Weights of a small GPT-style language model, trained from scratch on English Wikipedia: MLP 384 PolyReLU, LayerNorm before each block.
Each number is 128 + 24 x the weight over its row's rms, rounded and kept within 0 to 255. Layers, rows and columns count from 0. Numbers have three digits each. The size before them is the row's rms in percent of the matrix's.

# layer 16 attention key, 32x128, rms 0.0486, rows 10-31, columns 0-127
100:162189100091123151152127049117151139129108126127114125122140135086109088126124147133121125154148132141126117156170098135108110133103114172103142151172106104162121101124139091149159129163158141152149116117152062178151104139123124129134133126139085138158116142125116133130165109144151089101132094158121137129140158139104124113123087161146149122117090102140098108110136129118138142096171
108:065146085136136154135106151155157123128131132089100118160111160139152113106112136163098118142091137132168155138125126104138104140103170149129058144106120136097115117155105110139128080107114153105101134133131130142087134160078106129136155110169144141130103130139125069121137099110131142150123173175120126122126075135087093135128138134123129158153128136192143099128128106117140131139126
108:121081121100114097092143158152106097170137121134108103100133096164117149112141140121144109131123109128141130143166122161120136148122084128144165088129142150143116164141126124078054137067140123150126138122142092118095118124135110120120110116070161124135090162134155127146133132122144116119120134114147105125132125048106126114141183115115145164126074103155136147126136105152152144146136
104:084153140094093136165070083116180085133096073136119118136122108140111147136144103096139118107134135125136134110093137130079100184126141109150143129106131151130113117182093158123121172138162138107134125116126101096100147131178139115168149106125174148155142130092130093149126094159098122117145156112131133160139171131146119121122128120108148127160116135162130129106146167114149133113122
101:117118131138149112085167152091110147118146128112149148135125125139150175125137101154085127133078131131140155088138143098127130123156098075092157141167114150158148127116167134108122107099138129101151154130129119150133157087153118098119175131110101174086110112100098129087115121115134162159131181137127131133146144103136145138129123115133044117147135127134102151140152105124107121099083
089:065145109101134155094151097140123152111119127126119105086139104117131116140132116152098095093172119103155159111073092119124120126157117125147117164121136159109111123136126093102149114167084173094122126150153136137137093137149087145133105127138136156167174146159141149123175054117150108143102155099150117136127169121139148128121078115093116107135124141135143120134149107140132111129161
108:117131116149133111080135198135165121147166113087145181117114152108115123138137157106095105131154132142154134118154134129150111102143116145163117150112153150133152093127171137087110148104165104148137152114144153153106122108110124118113114122108178150126122110127113158148060148136143114110125117143152163132138108144151123101150154078163138139126141148109146090151065113147110148178113
101:115104156168122126108125176128095136113153138107156129131103150111097138103126132133145143151072173141167107083146169092124087113110128142107166147078075145140123161122177127144114128121089126141141128080148163138138131104103121164148160137080150149094125153129134123118072124109116122116121076131172160123122135119144148120149157114164130132145107113102127146129121102124141115100157
104:122073163154133111067131147131163126122118075121134117064131118101133145173113129142110161118095166142128130151136139137116141094112142112115152108123105153089116141126099137131117092134159093153113137121177193103153125139142152141140138139122150122092122145111145129139130159167089140104136112127119098107079135097141164093154112091171132154140148094137157127088146124140133113119103
113:122116109084134154159127107114179150184111091135104106059115145093091150151150165120139113120132123129096147150088137181106127097104169136159163141155094117139092139121109116145141108137134116113105150118135095108103155126139117133113106082154098127132102149156111118150156094162110136094142128110112113109141144118132156153149106160133140162153154134105156133156111113139136115085174
114:106160154121107154133136080129132144112072138127178145118104098130137115103117137191138116123112116140114157130080120128135109117115151116162126096163112125162122155088086130156131133161170128167149119123151116124127102124131139151140134124123104122164121130143115134129110105158079106147133105136097128118137156180126090158129140185113097097147113148136091140096161062148103112094120
108:079130130129121130135115090108139129115088117102164142163138130140164155132120097130107159111108134113122146122038129143130106108092117150127074118120127166133090094124130133093132170166128146089140113158115138112145141110144099135132163125153116089165140115132084154111124129170100150121144153127104129147154138134131080152101125161075128105169158126103127149126166123082113126120137
105:165082131109143158114074116108099136139118128132127167130119124148098179132122126149127120100156094125095171155144116113124151151156122139132102171149136150100091153118146131164133176101114121119111068126088166118140138104126108069164142159160123132105138099139161118142153090148120108136120123112127109124088113138147152114132116082123157124103129149126174104160143115138102109111179
107:099082147119138156166143117133144142113094123174168088125116100108138091100101111110160092103095074136122164141067158119124124138118166108145128129139140136193121161148095127117110156140139128152138134138099137080096102123145158190156112075118128106109131119150146144125135101166108120137097114166141111140127149136129158120111117148113106096125104150145130154115150125118143117089135
112:132157125172134131096121183098109151126177125141142127133104133134149126121143120127140132104115133155181117109100129158115128094096116127119137148089145110142109180114168131179096166123121113157107106141150163147131132151109113102122137104133149138122128102142135132096122120113117146121119142142106172112089138169124074161184098145115145159132118089132160176107099069135141097100103
117:155122109154107077111144149141135137125144150123107140090112118136135152125090142106121153159142107156113126103165152116167131110113118053143123128112114109160102115107146121167091094084096123116145131128107127147155154156109119068149112138102145162139108127082122158154088124139115138095120136079151136099170135093119095140140180138119140158119121141140126164111115137146122152187136
109:159148123113135153198114091120133098117135123106122140153136113132162096127109142137096130133115112116142155135110132134135113154142125190149102132109101077147129139129136105128134130135161111164104096106060158146177099124155149131140156125120107133179090143121096175125132125122086116137109162148104105180134153117134089085122128123149142121128157114165105120123107118110084140124180
104:113166152124127088157141123097109102135091085152107136144111113146123126150126095142124162103148169126124119164155127092122166139145091102199084150150159147139138115155120071110132118143141144137130153118100116102113098141129118138139160159103165169129155136076139154130158144129158135115106125119155105136162138117146127121145123097086150134116138124133082114129077113128194124135119
115:145155141113128056117122129130071134135146141130114114103137142146116118106171089133139156134162114105124106147099164107133126120173119066153124085119141166091122090125120124138088168145115125082130076096131195121124126116098136103123151131088144127101152116106138123134113160131098141139208145127112125138146146146172159096134129125130124124133142144146132142126112115165124124143137
107:102128100135125116110109124096134156105141162091174080134169073118130151138147093149125118125109172147115162137103095133133122160157121097134136127146140138126136105172150119127134163138105146151127143080122169151114149120112140086106117165108101124126115137194133107152116135164164113139116112168134081116127105121100112154104132069153144153152125150144134114119164170110095117112159
105:146136142117152123123158102116124112172124137142085155123117111121130165141138123080114104095119145133123126158121128132098102140185094102122127133179151154148117083133142118116123150161168130145150161093117119147067099099111099067103118128138119128127089131107136110142068126121122123133112084123138120117113124156108152160129123108191104071131163137160115108132117147120156152125164
105:140126111185090139120150146145162112111166114145129142153151158155149129180088143117109175100126100117148087137124122115113132119174119103131155197114132168110129153130118113115113111127156140097135134148131121149118091129143109079131094130125135122139171096129123078141126149132134138123120163148098090089117110139144104147149194114118152095088106167118144108136097129146135130129087
# layer 16 attention query, 128x128, rms 0.0503, rows 11-31,43-63,75-95,107-127, columns 0-127
102:191133150110147124154136142109143093099156118114089116123114099067140122137112115159145132132138169075105124163142147141113116100132147145157148107133127118116170152132132102121153139141120119140140134138079182121153116113154113120117093123177129108135120105123102122088130151116071105180132186134152126101119089119109139105130113158124115125138140104116124116163139105114106149168192
083:156162123124112162114116117127129085114058155111125131115137149145153152116104146139177124101127112119138102171156113126153110092106139162160151115127175088123107122158161108149109159157077133125161132133129147136122149107122141104109164102158120180118132107109106143109131156143073088115126136127132136152093079139105112147097120165134121107103137170144151140159138111128113150174103
088:150094093100135131103111143126127147111098107178120131136155138157101127132179143133158093129106156114091060076132128125130144070141150154090161087105105097153102122110164137121126117149125162132146174131175118136112169124110127151092155112118127180104173133093117153121139139169120139079122114147133104136124108118093130130122087115154140119142117128117144144129152112127131133156107
108:133176133116141108112092128112072186121159106150131133139182107136131092126115112143147152111098154148138118112119124139127126122106129097131112176153139097147149154137101132137119161162125127122106119134145119123133156118110134102157157174062128109119156115146106149146087113134180101138156104131122101092168099180140123133183074118130119121101125162135112137112124156090134112101120
098:127173119182178129149124115119151169112145118142136104095171123118146096134113134135134115081094141102139129159150085129157122156111141148104112132134087132147106135151100108142106149162153099119098124130171133119156116147084108132144166141147109096108085116136128149128132109104104125096144143157099171146097099116065112120095101101095134127126155113121109090149135170132165138132156
089:108120127130102150106124141105139097088049087125121162163140081070119083099136147103137146118086131145144149140124092094112132075119156135158142130138128105118094141100168115129128113123101173154145096144126092133114158120144141120127134078138142126115127169146109128083119129145135102156132144134129117087109126131132122165108123141138121132161148181128154157141125092129129126172092
096:105147117098119141084119133155112151122065130151130123160114117109098140109105148095135149146114159131114137110133136073120107102140171137142155144120141126116139139086138135109141116128125182108140130157137128130122130120124128126191110095178171152141124075119096101133101164132079104121112123075153144144124156118079131163104127145079129146146133187119128103104152139123104122166136
101:182152102083176098103176119150129151137160114123164115143139117122155121124160145152101165151123135119167135134151151138108136162101088116177108122176149155138132141107077132067167122125087116113146131141147122115114118144139124114117104117153164145142115105157125136146142130119100145148144160108125099126136101121139122150146121094140121133138101167134099144090088149118079070127115
096:094105148130128136147113145136133106147123094110160113138082194137087096132125105131160108155162145123134094133081076168104158124150104120096152121122101140109123124125135145145160120073163102120129139116149139123122113159118133182115103100119199097161155136151108132123112114139163160179119162133116129150142108138155099085146136143160115123128109130094148093130138121138154131143116
085:097127093087100152141119133150160135129098096133147126148130152091094124124135155122115151148146108141095091140136159130145159099123130085091148121133129145123135175124126140165140132072214113132150132096129117159129134120066140123124106150113121139151123145094158121171079143124114136120125111108121139132162115149157109164114135133140133111143132125117180153137105082139175132132180
100:137147124122163144110147125105119152117155118144181122094177105095097129172118124164147106100118116124094085146170162196158102142137130133114110130122125071153134108155135107116121134167142110124118138127145169114166077129097130145157130168126098135133118145116148117151117122136113137097164126150108148129134082088157134121166097082138160130121120071137118125104111144152128149145144
094:130137110068163133116117141177126132128137118128105140110140143143092109117138124109099153146129113107145112124104162157152125140154110135105110098113107136108137161101160168148050115147138146108130084107149118134092145134147100120148136115106175101163116164125139102109128110148131150182130135104136166146103185119109135117151111077084138143118094115118134129142135144160126095150068
106:078093135083139122168164132144158133137116111119175104106087200111155114125149154126116109159083135160126116091165176165145123129115089106090137103127137147139107141129109136134123123109173121118119135128143130141089128105104128141151127123105100128148129141114148145157089093076130138120157105158114139169131134161182087154132148127104117136150133109121105140117136088135108164119150
108:131124077147178111149080107129124099150156124149125152116107133121147138134119126128092158157109141127104148162157123117129126130168161124123103161110127149099128116119158100178144083127104146131125079140140188137172085151098125108128119116131119128163133130116157072154120139122079106156126165144101116136114104134172128118141142141124151113131157099144195113137143110160139086130154
100:148175117133122130120094160111114108109110164145105182134124116127177132116159084119119136168139155100108126104127102079125137124095155093140111121142095162077148101109158105102147108156134144152158099110125136106125124113167141130112112120107116143159152134120138122138137151141055140165168146122162110113127111132181134129150144139141086103129130159106117139138170099079135163137142
103:071102127138137066110109130173100140109155158109103146139086184094155114116166161164143155124111122155140118103125159100130096120159128124107124132116142171144115099096131153133124100122147104125152093144121121133156116133131092131121178102109155121135129133119113134163111102092108130167133063160129150111117129108151166120120173133133129096136123142171151108140120114139096113177137
091:134099112142148109137083121144098131112125128158122148146135121146178139138152086147126127102110149122148145146172123130125162134077147151112120141114101091164098160130150137123117124146111178178115119143140111122112142136120180140076130094159115100103113142134117173056151162157103110087130106128125080104133102141097104162132147087130107088123146144161110139133123103101132139115107
096:175127104152131097095073118161085148117141112147082135130154128133136131117098113137155171113157087159091149159160147115121159116148167119086173119101170173106161148135171136131109139151110150101120100129130158122137127121121112113099130123131132109120124127085158119106130171137090100115123098154093175103126163117111146152127147135121166133094130118149117147097134157141134129161159
106:083117118140181121142152142153122113171103148143128118079133140102108141132082124113131142077122116122139125139181116151124083123089114128114145154138131101159117148154151147103105108101132121102125160157130123137108139130160103139126161105112140105099121139125092147114124146144154184104127075133147134128153128122083132159056135127130110114106152098158115117074130110185162133141144
114:118111174139113124124136151150128136122149112096116140119148110141176100123141119110140155090137154119106094104136108169143168098078122152145134122147124137131120160111139134099124159178154122119158146119144114159115140092125111171063121086112131082118162116122115170073124164162129185085142123145115126105159116166133149132140123142121123125134120166115104109132136085110127126145067
108:172112101181145101130127108166122114105132160109103120169127108136139102096103101145127154144094144122119117125117137108118124103130134116121101117103087207085128096145091122109168122143109163130119162093145145135160112144110129131172124153152115089121106141137147099127124144125116118109107170182071138107110100129118100117180158119150159133130121106169133100114136133146139166138103
109:118151147106163113185103160140143094095135143147109131113101134118128166121110086166108116152103132147110140139102157091137135152103153091169131188178146112154146169152116120137105105134110116125160089150077144093142099138162141121136125088129118108131162121141093115150122122121146101154128125147124099061132107155122125124142101163121094103131138163124118121129131125080140164102136
097:121081144120105154113148111128097113150095127101154129134181127137145122096145146124157099092108163141144111125126114129141126138101136128164131151133143123158107152138097108139087101157071118139105171129138123127160144113123064136142153174144119091090118118123135132164145130175144132087188127139128119158129114139108098171127098084168142128143117076155096148102124151133151153153133
116:155118091139094081127147125160105153108095126095172155107159120133128065106104132092162110109097141152139082073122131132111132136131101122141129103149131117128139083154149140150141153144097143158100120106202117133143113096111116127128106159150126117120093139115143139136128110164113135073170130119148133140135135105150135126146114098137132154188132127108111142146145098126131156114071
097:146186142086119121126149140138222166125122097134146132104125135103128118120120097171091104154137127104139165135107127089127089137139157105168143105111159074103129116106113128119156098148128129128135118139129094129128124116088134146143153123116117126109089144132151165170089119104151157079153139107089110134072093105126126124093122157114137130106138163120134154111126103129145102133118
121:136133092123120172118131118101137116148120132155119144132137135125111099085106091144174096149092137089076163115109108130099150106113148156115136099061126141112151117095137093163104102165095178135160140135146143120149128084096121122122132148141098137122134121146162119109133157134119156104129171074139156131158125112154173105119118146119103108186128132108128139139184131104131128119148
100:092157114153146118136114154123126087168147161124051111137104150144156146095096153146143164106162118115152127149126131149112088111114152123101111162130133104140115144120119146099137105120092116085126136129089155158124160147117131154115099093093145117048137171161148147128128157106132168168115116145132101083147142151103143117140130159115132147102109136116135110122117128175140120142159
112:111116154108143138096117086144131121112102137126094099141113122124111191096103165157089153106134118091140147141137152120161110112131154128137156106147166138134123141085155141130123101110139151146156091149103107096163173137133136119134099086119155123097062164143131104153109104115101135149120109117170100125147124116117136113084127190121126154137106158080130125115121126186127145152140
094:146134165133125140092116084123108101113086138192110082137155059135121165165099154129112139124131118147098117175125117127138126098111141146143131083166107118102157158130130172155148139123133106142135133086152146160125110176137115092142153117114145130122154125151127113164130152128140130143151141111119143126103070151151158111102143089137120156084119129151110091130112140141088097140103
100:117115128163073149093136130110096150112117109155207141050152123162105119133102158097153082107122139149124127123114101156141131168131083113131157115113125123109112182141145136131139135094138156167112161111149110167118117138099137113114104150118110158116129142139144110148119115161169113115156118107132100153137121103117121144118124093111144128137124070130126120143112137154171122089094
087:107134159151066127137163146141156127125117158089124136145093153106141136059173176137109113134113115157107151085122113111143121156112134137151151094151107116119105112118162163156157110102152076141117100106113093151092139097129122127138130081094147173125096120107146149113121164114114116166142090115122131134141124148173112152133146145125142107123093153096146114104092144136155122107122
096:122177080120078119136136105154160118079098178178152148140141088113146138112123115104144117111139105125125150130105170119105118145163139166163125077111153120115181141107123147201147119149111159170137106135125115121131123140144126112133081121136145098141093111122131091145135144109125126102137129153120106144123103095173101142123105140118144101142123098158081129111140125156109154109113
091:107154146120117130113094158105138162177177105118124146100144117130139124142105068104154135158143118124116122136125132134138115108162114147119132134109146079077138130116130092143086126126086129110117108141161179115092118140112118141102143200097089123140149117160151100127121142188153133141123172128120130135134127173086150125173112118137134168099120121100137147108123128138089097095106
096:113098147103085126113189147127133112139149125129180098086148139163092107119146149151122083132123118138092145142104097150168102164112098093155142149176135118096101148123120168117154116122126121120095170124099090175117117129116156113164156117117134123100163156127132160130132121118164126109166099127131129165117130103148125121119135116156164131147116122090132118148112145168158166091099
110:147121119098143097112126112147121090156146135174098108105097164123134172139110140113095177113131114082117171157124081113107114134165145128111082126124112167104099135104123100133127157140129150098113090141101164186139113125107131085107106102127133130147147157131135101121106128111115168143120116110127144108119161140113155126111096158133143122139096134168205135115163146150142091118132
097:093124157163113123107151166124111174138149136118128114133127115131126138110162145122106149112138179148172154155103135128162101121113095067112105141152148132107100170129077123146095175123121100116103133131099107118107094150161096114157111135143126132113097170125116091139127109123128101176167108135128128081079141124125106143180132094106099154143138136125117135130130144142173086117103
100:065090148142116120092181133144135161116166180116128098143144113161167149158108149114113122143146141167134114139121134119163131117112141131093116069122103185132080116126118131117113122128161106152111147132105115096133111121106105180115144137142184099145148109141126160104170142100138123103134123165110112132154150094122131078123115123132116109118109157115105119109137161094080127123130
104:124102133146137114108106139154090186137101107164160139150178136157135118096093119112118086089119158171122101148133121126109157121113140105130123151115134083109130114119118111178128172139121157149099157106154143147109129112163103123143143116128138132110125121100121152104137143202103072099159098144155141136118150091084127134158120097171107124118169114147131141130142134128151174139148
087:172129097143134093094139115120100166149159095127086174140154125093131129126115119128132189082129099123147141141178136107072150093127165115121128132110167111138104126121153160147132147116105149134104069129150126125097103135135109132128182129119136115114133132148136139085099122132120138125108165113087105155102119143119169119129139104163131139098109127119112063149116160132136114161164
100:085161144153115131152135185114137104140162129069136122153131160125128086104115121142104144158112128127150136078104123124155150112111147169126112146126067124124131128111146146160129092168116116118126152137110183135139115114135142139080116149098157091081115118109086150067108127154132158146103139109122101138138128145135079135116122125154110102130174099128119105101138131102090141094130
106:122132181131104124122138176132112165149147123095139138129169146146144119080137153122162103085137123147127083132124117135143115151091104078193132141157172095139114136134133104116116146133140078098118103131118138120095144087118144154124161156119141079119154121100125181129151127175175122141116097168140127121114152134111130160138110112105121149078141140091109115101109164134124125128144
096:143182130111129124124126103149110087136139130134078103109118130132123141109102108121176119139104141114152150147163127107112055154120156105136115124112135129084149142156112135146120173121070169115116156110147162166137167128158122111132155143112148147103143169134153106154121159138128107130152163154130112116109102161086159151153068110114148150105144122151147109149118086134164108130100
098:155131110096160136175148108136170115090099146118113122173109111125148119105117109188124129137135088091118123119114126075127098125140119174142151105131165129144095117110097147100153132144103140167168093151114105109137129122126123160138121106094104091118121128154094174116180132129148108147158155104118117121126133166187139113124095145127094110106102153101131147131139161086124100103129
094:166101102162155161144138075138144162140123107124118107127182094138096117119133138102156075116156087106137126138114144145062124138100109144148166084157153128137106110178133171114111146135097130136110115126106108099102146144144075166144126132124156087122120127107172123098127141160136119100146111149144125180107138113107135114123126133126138095132144127124140133107082136131153157173148
100:156141152109145137137117140121141128114115114116139161158133161152186091142120136149131120113108133134132058094102103132136157098126162172112161139103112140156129076116144126123147138156146152131154186138147132139141133072104143180088118099181140089126135126138090166080117099119108120117119112113103117131158106106126128117123119149139084122135144151116093085117169159095135124121130
095:132164115122167116160118150198100145092128124126132105095115143155137072137099097147124138130119135166138106093123124140157095143097122100132107109145129101142178146156150102080108153148136113158109140136161127104148137110115127144105150095128096160108166091179112132133133140138115117124142138098066121126140122168122161126147107146092129120087146137160106113172157130128130122116078
101:157127117111192118106057186137117120151133118145133166139108125109109114136098119119168176078134134104145111122129131117156164103103139142092108142124164139083113127108150142108094168157120124075126134094132180115116106144102123127147131140131136104117149132118147113129082192152134094114104112128133136095115147103119124133177121135096120155105119098121119082132133143128135161136137
106:088161159143127109096083163143121116136155095098109156129104166128106112100159134176121149135126104107150131137115130105144103121137139150132132135139129118085121095134136141132149094121145149138103126152113159119119137114100142124070099062139181135150125118152106110138080139165127114154097139176155117137150083136123122115126143151139153153081182140151122098116099075118127126168129
094:157136140111107147077140146131182122107106121157091088092115148085068152147105142152126095156102148135152128102142121132142083117136143154147125140105150120140139162105088121154129140114086132119136162125159114094134180141096110110148106141105122154096148120100116132148133159106128108118123129124130128090138164125107170116133142193095129148131122127120134144110139119156146094061096
109:146123101158126154128118148116216101106134122125176081079114144127107146098118132121093082156118111113120150156140108161118108139107136125130152119118120125093126133139085109150134098107101162139123172156125143117136121097097125099105130126145122160120121104175161106129132144145129110128162124128143178093105097117072123120112145132109141125088157101101127143141128132130114171112063
122:150117108102171149125114152104163117170107093124157130140147123091084113133123117094156114089144081107162119144120104196102157144108113156172152134135093106136083141148107118102109134084152109100132120149130127119113110098113108091097124143145090111148137135160161138161149097180103133101125146095095154152117134149104072113131137108140147140128123113112131110141136179121120130120121
097:148114121119106088145150158141145140107107102129168125130107101108143095110145151120143149155154091175102106092109143109144108146119086101165142112143144128147104118124159121151121183100184126141163119107116099129126132093124113082102073113134102128147117155121092084167102107138130144127170073153120110084114142131166119137149123142159125126151101147120164110126116138162130102113095
093:096152114109079138136136155116093156096154150130144135118142104128166111178117107133129086118143108156141114130116149126119112151124147141147142101137117159137118117101148157121151147153150128143106125180110096099167125113107176145119119124144153075162089118131117195095157129109125131095144107128116099155132138102176107118128125127065128098111092117157085152081142133098125135152152
093:148097148161174117083104136109073131173157097144131125118125121142108133130094088121129153088107144122096128145115110115090183081137143167104088173128146148115156159127152147151094143156104104105133152151123165098111122125122126141130165113120138121119132086122127099135152176150116132142109138110125115138106095141104145154089117160119143130141109137116123136135158145154099195087128
096:165105084161151109147125112155146120184130137167174095106133102121144119118139146140153069132135092147108113104122158123081129151142101094159128106162104147145117120166108155096127157113108117115150142125124139130139081106173117107117117113119113128083166139094112151093134151132101142102152065100130109115161138118156163114121139148110135098104140134133121143133129171130122162081113
095:092116139160114138102105154112124155137121140159132140100095151134092122104126126145137159110087164166125133141149154133148114156151137137112089175117156113083119130110141143164164145107110143122104085115143167119102129112092120057143118102109103115123132168155131130159083130118090120155120144138103076135128136126164123154165149136110139080111096184138167126121128132121096096110119
101:095174098132135147142095121134106155118139131110100174125112155122080102136126136137126158129162142132123145139127133126152144086145117141143106128097138124118138137113138099176093109094121150121111055127100169107149118179150118060130108120134073166182141134118139050166102129133105095155124134137159117154096143150134127138117128126122132119161123103147139158140121117148111125136143
121:112130151147093134135172135127122158091165168106147138166111126110173112168129119131119131147146145150103076101128137116111126084127119117096160086099074102155113104113190129160198110098152121141122126134093142149138094129147133160134139135128108142134115079116090169098109151122102179117147087132127097129132132114136113100108141126131097115149128110106127126129115129119112170161130
092:104111148172154087146120152148091097114135119111154128126113145187154136103123099147140134138100164163157094126105116110117141141116140116099143124097164125169141123134145070135096142135087138108123124138099135125105166119133132161119119109130109152150166148099083175116101116117159138159130118145118154072146172111128098097143145147109109116151171143143099138130157090138116190137131
102:116139139127132142129100150078132116121131106151081148123108139114109083084136122170153145117120107089130157126138118136149133087151111134130153150142134094090170181129141087151107117120117136100164105153113116090152137122116143134073146075123118126169136091164112123124111166130145129157121148090132157122120128107156156112127125193136076119081140129118137119144138081134130152160152
087:078144155133126105185121143150141129182107147118130105147098140121118131143148088121110109088118146164121152109141143116149141133167159107121102180140146141126142170137130143116133146130136082076128114112105141151077111164125137149143163163140123142114119149122152135132118144097133131156101074145170115146099149154130068140089166125124124135128113121141099123092169175146106145129160
105:146111192143143096145136148145114126116135107108135122154140097136147120096149110160093143116114139131120083127116104102131143123136126126110108148142145154110120102151073109132132169175198115142151158098142111140100125077110122169068139122135121113143135110125147161156137156141122141165123071138158133039127088137122144138103120108158100120139134136122107097129121149108122140129118
111:160149093118155101142128112109120128111142121130108152159147098146162122125108125150117209156112136154162143131115155112158127149115136111116098115097137149100107094123100105135129151183095169161113060120159182134142100141135171117133118122145144128161152112166116131145141141136134086108122136102109125104099094150111132149151104091170140110103122149156168124147119127089156105136107
127:142143147089143203145158097169131093121120137123115103158084112103129168126147137183103117140102182103120130103133151110121118131129117125126114139129130112123148135136094125119141084140084142121132128165118148106153134092152123133110115074144122130117112112132103112115090133076142127161118132150145118102185118145157166137148118182151112129119163140131145150140135121087083086160144
094:133145150129097136137130143096116127095134085112062122099135131105087140102120112149161110113132140103121130136123139157166135127097137114174152116171146093121177169111097132116074159115104100097137126144101133118161153166139140113137122158125139110133141077137143147102160142136128100115147137148145196129139140125121142115098119179140108148078131161089118145161097086120139129145125
106:092123125141107105105108140138131136122142160117090107136124162138113175132105090151149095099084147142145136099145100145155149110096154141110157190139145142129137098128134141142144140108124105104115176129115125142103151125128140122140119120103093115122164135118109127091107110174149121139132142131132151126102130114063123114153115171145110103092093077105099080117146137184150196137118
115:126090122163135119139171114143091104160109151099138111161134123162138139140142113122122143116152122140146125161129140143129167145120106119107085171174141154144132135091085121092146103165167088114150126107086131122121129089181145119095125147149156135104124149145120128129072114121151159168102127117136120104160123130142116156133158089124138086085081161144111107092153147100138136096098
103:091108120169173083107134124152106114133110169105146101148141102169132135125124099104152096106125149135172113160109145105120140125123095137093122152126141163097138120142148127146154157145149138127085134114179162153178090135156144125088142137159152086119104147148117148135095129153127153127130096119127156111139131124084106149145140066121112080114094085135115120135167138112165126109133
109:125147163105114187175131096100142128102104154109133114156118137105141088117126147143135123156116158092125150137115162116118136101136154135113122069135088110130115139117118111127124074149085104117135106131085154129159086092112136156151089114165158139130113142174064119086133123143125115133117133142082138163156150123153135160134174163105110124125146142151144175118143132121107140142151
092:141109150142131151104126132121132131175128116124097102144113131089125093123090162121139172129134113103143121170113144142142114110109120149118152114107122076152078121157150117138140102136119177095148154119172145098098132163110154116102092127127130095117142106125083142116098148149126128096153103136134165134141087156110115172128168211117151104091130118126145099097118109134096128167145
110:155149117095149114126085146113119133122174084124087133102146115146122094074144121107100117143139099086127117138119132122161126158127143155176106165166136157093152133137112116142134151140118107080114137174120132132146102157145149111143127181094126113137149100136175067140166113149101142108149169128127142165172071105120126110130099122113167122156117129127114132126108111153122121128104
087:115170079124126143118136141124149122121171127122133139133140143101157162140104149145170103094148116137143105157122085149151101109127107119131116168145081103127143179072120097094106133118104122114102153162167134134174141139143123093104128115153158134120159079150129107091123145130108102169158147143129142104137164109111142121165073134114127160102119119088124119149128129101177166134115
102:105122136100084115151130175139148129136133102135091108100119158146127129113137124142137097123137156149147093106141168165188086165127120109169145168180124125145161157104137110125099118079112116090124156097103113148106159129125133122126134122073136119111130127103155108164101160133128112125155094140144155094102133119089140130099113164127156171070146155102127138150115122120154138140106
081:137088168151129097114144140136100148166125130141119088132136132136139099138091079172177111153102112167125093111154186152132131156136126122092133115149147145152146090104135176104112106095111115164151122146143167128116114142159124133102121100116146112098091133133118099118141154130129098125103084160165110071152109074150138170145114128113111133112169120124109137130136134120136163121157
108:140150096137130108138123092163110131140125147117128127163166113114100120116093112074130144113162109118103125169132158165131144088167128127142127096106144194122114117117143171130147164155189140120107085130138128152115102098153118114115126164141135091128118154113104099144110125127108166147107146135110095150137132132167099093146110068105136141154104127122149098113106175165158101123137
108:091141115134125149140131141120146143141110118136125092086107157160115140142148104096130082102127148096145100130141158163160092120095124104115143183149110105177152181108133109121096155101158095091153180112120111171130140097166143112149135146111121140099151137128114107137131164120135117113153085148109165101138172118114132132119128160139127117070159118142105162138085147116149136148108
097:154133081127130127087136086118126132133144150150133135114135155134088157145060120122104138148142136104085130160163194098095159100127130096090117122122132105113134139101159098152116138121122170046133107122116199127128098153115105118128112109128134129121136116132138099133157135153162122139097154124098072158122102118126107130119141161116144131127122149151157093145110118157152121128129
089:100164138135088145138116180122110121138164131067137198149134139122153105126152113143153151087128127107150115094123082101119096153121126142141145141145089152141152139135109145141090114130162070125176119135126158133130133103116100161114123132090119198112148125081139169091116141113128124154138113158130136121078137139137111139118138134122109156137149112120117119112122108075132116148167
100:153148148089097129160109118136112169099108103139114132121142109140148102113076081113101144140137132135124099120097144105158120076159128154157143120105126152122134080128151143149141158097179143095121113099101145126161176129152110154149107104108154093151117126102166120149151129101101151116119109134129142161142168098145118109117147123102108128171136162109127163167158119101133094152180
094:129123172144117148143106082139115122130171153094083095154135136140126137117137108173156110119159117094115099169115161117119137128120137161159098140116084131119135140137143212096068149124140095122133159156094115114159135121151126166092121128159127070120140128144123138123130169146095144121109103125102107143147129116104121104074153121101121113092153131152093129116128126090112121130129
099:109142150111133084121138141142135102120085134130117120156074164094102137154153121178122162136132130147139148099158140101083134120153143115120135140107175129113127106122121186124150130116156082109107138129098084126113107176151144169136117104074145136136143120109121129154122147107134154156116120169178093141100153157129158156115109152127142125112084149116180143123164117155111103118154
098:123135171097157114092147115178149137162111123145139118146133086120116116103112151147119119149127138146159124129169140102139147083104114137113150109135114148148101128123118138118099144110129100117070124109114141148084178099138095132163157161090184149068089128116138131113099123136115121084111115138137120122134120102088124123151160079094106144130156125113154115126132110189153122145170
090:075120195115142140129126146151115091134107109123113125159154156138159163129131191143110110099139147100169122129122128142123157116147100107115143153124116149156103140071100134108101109111130102155105140122125158132128171092146118129125120105163163115101147151103154145093151169139123109143138087115127104081146174151169107132103099108135108155105141165103147124106098117097139151154119
094:118136079143143147129108162157123141119149176111125156141146149162142155121130126139165156128125155096151111156104126107129102117127151172115105185112085125116113105135106139143093080167147095089125113147128109164139117129072113125115140123121148157149102113177180117097142080098141151114098163158081100124143124113112126122103101110152114144118102121159104100104106104123127161124114
# layer 16 attention value, 32x128, rms 0.0522, rows 0, columns 0-127
104:167118114111156126148137123121132090130110125179123131141143134097120156142091113126117165149151136094119123154143122120126143121104113145112121166142172107132115124156116167149066087214112125132132125125115125139119134099141166163097155175106099131108140109078126154115133106092163133137115108100116168140121121117128166172151132125171104118116130146093169167145170122114128101141104
# layer 16 attention output (transposed), 128x128, rms 0.0622, rows 0,32, columns 0-127
107:145107113129126140105129094130143130122143084090149110132141159124145123122120123164101156144081125109168173105137093118118146148117121158159118177167166110140092089127106110137129123154140106137103124119087117106120144103133120132163169160120112109133096173117131205112122128116128138084155122098155167118091123155146116176128083145117136081106145135130157140143100131119119112079131
106:121180109144108152159140158122121120129092095132166116119147152173146103146108114160150116122146119110140134120151105123131168072135178136134097108138107135114134100149151106137139108161158123134116136096130181104151170103143133125153136159126122043154132113076160157129096129093136135154146117119164119128089137157134126134127076141109102087126101150115104170111140112128139126106131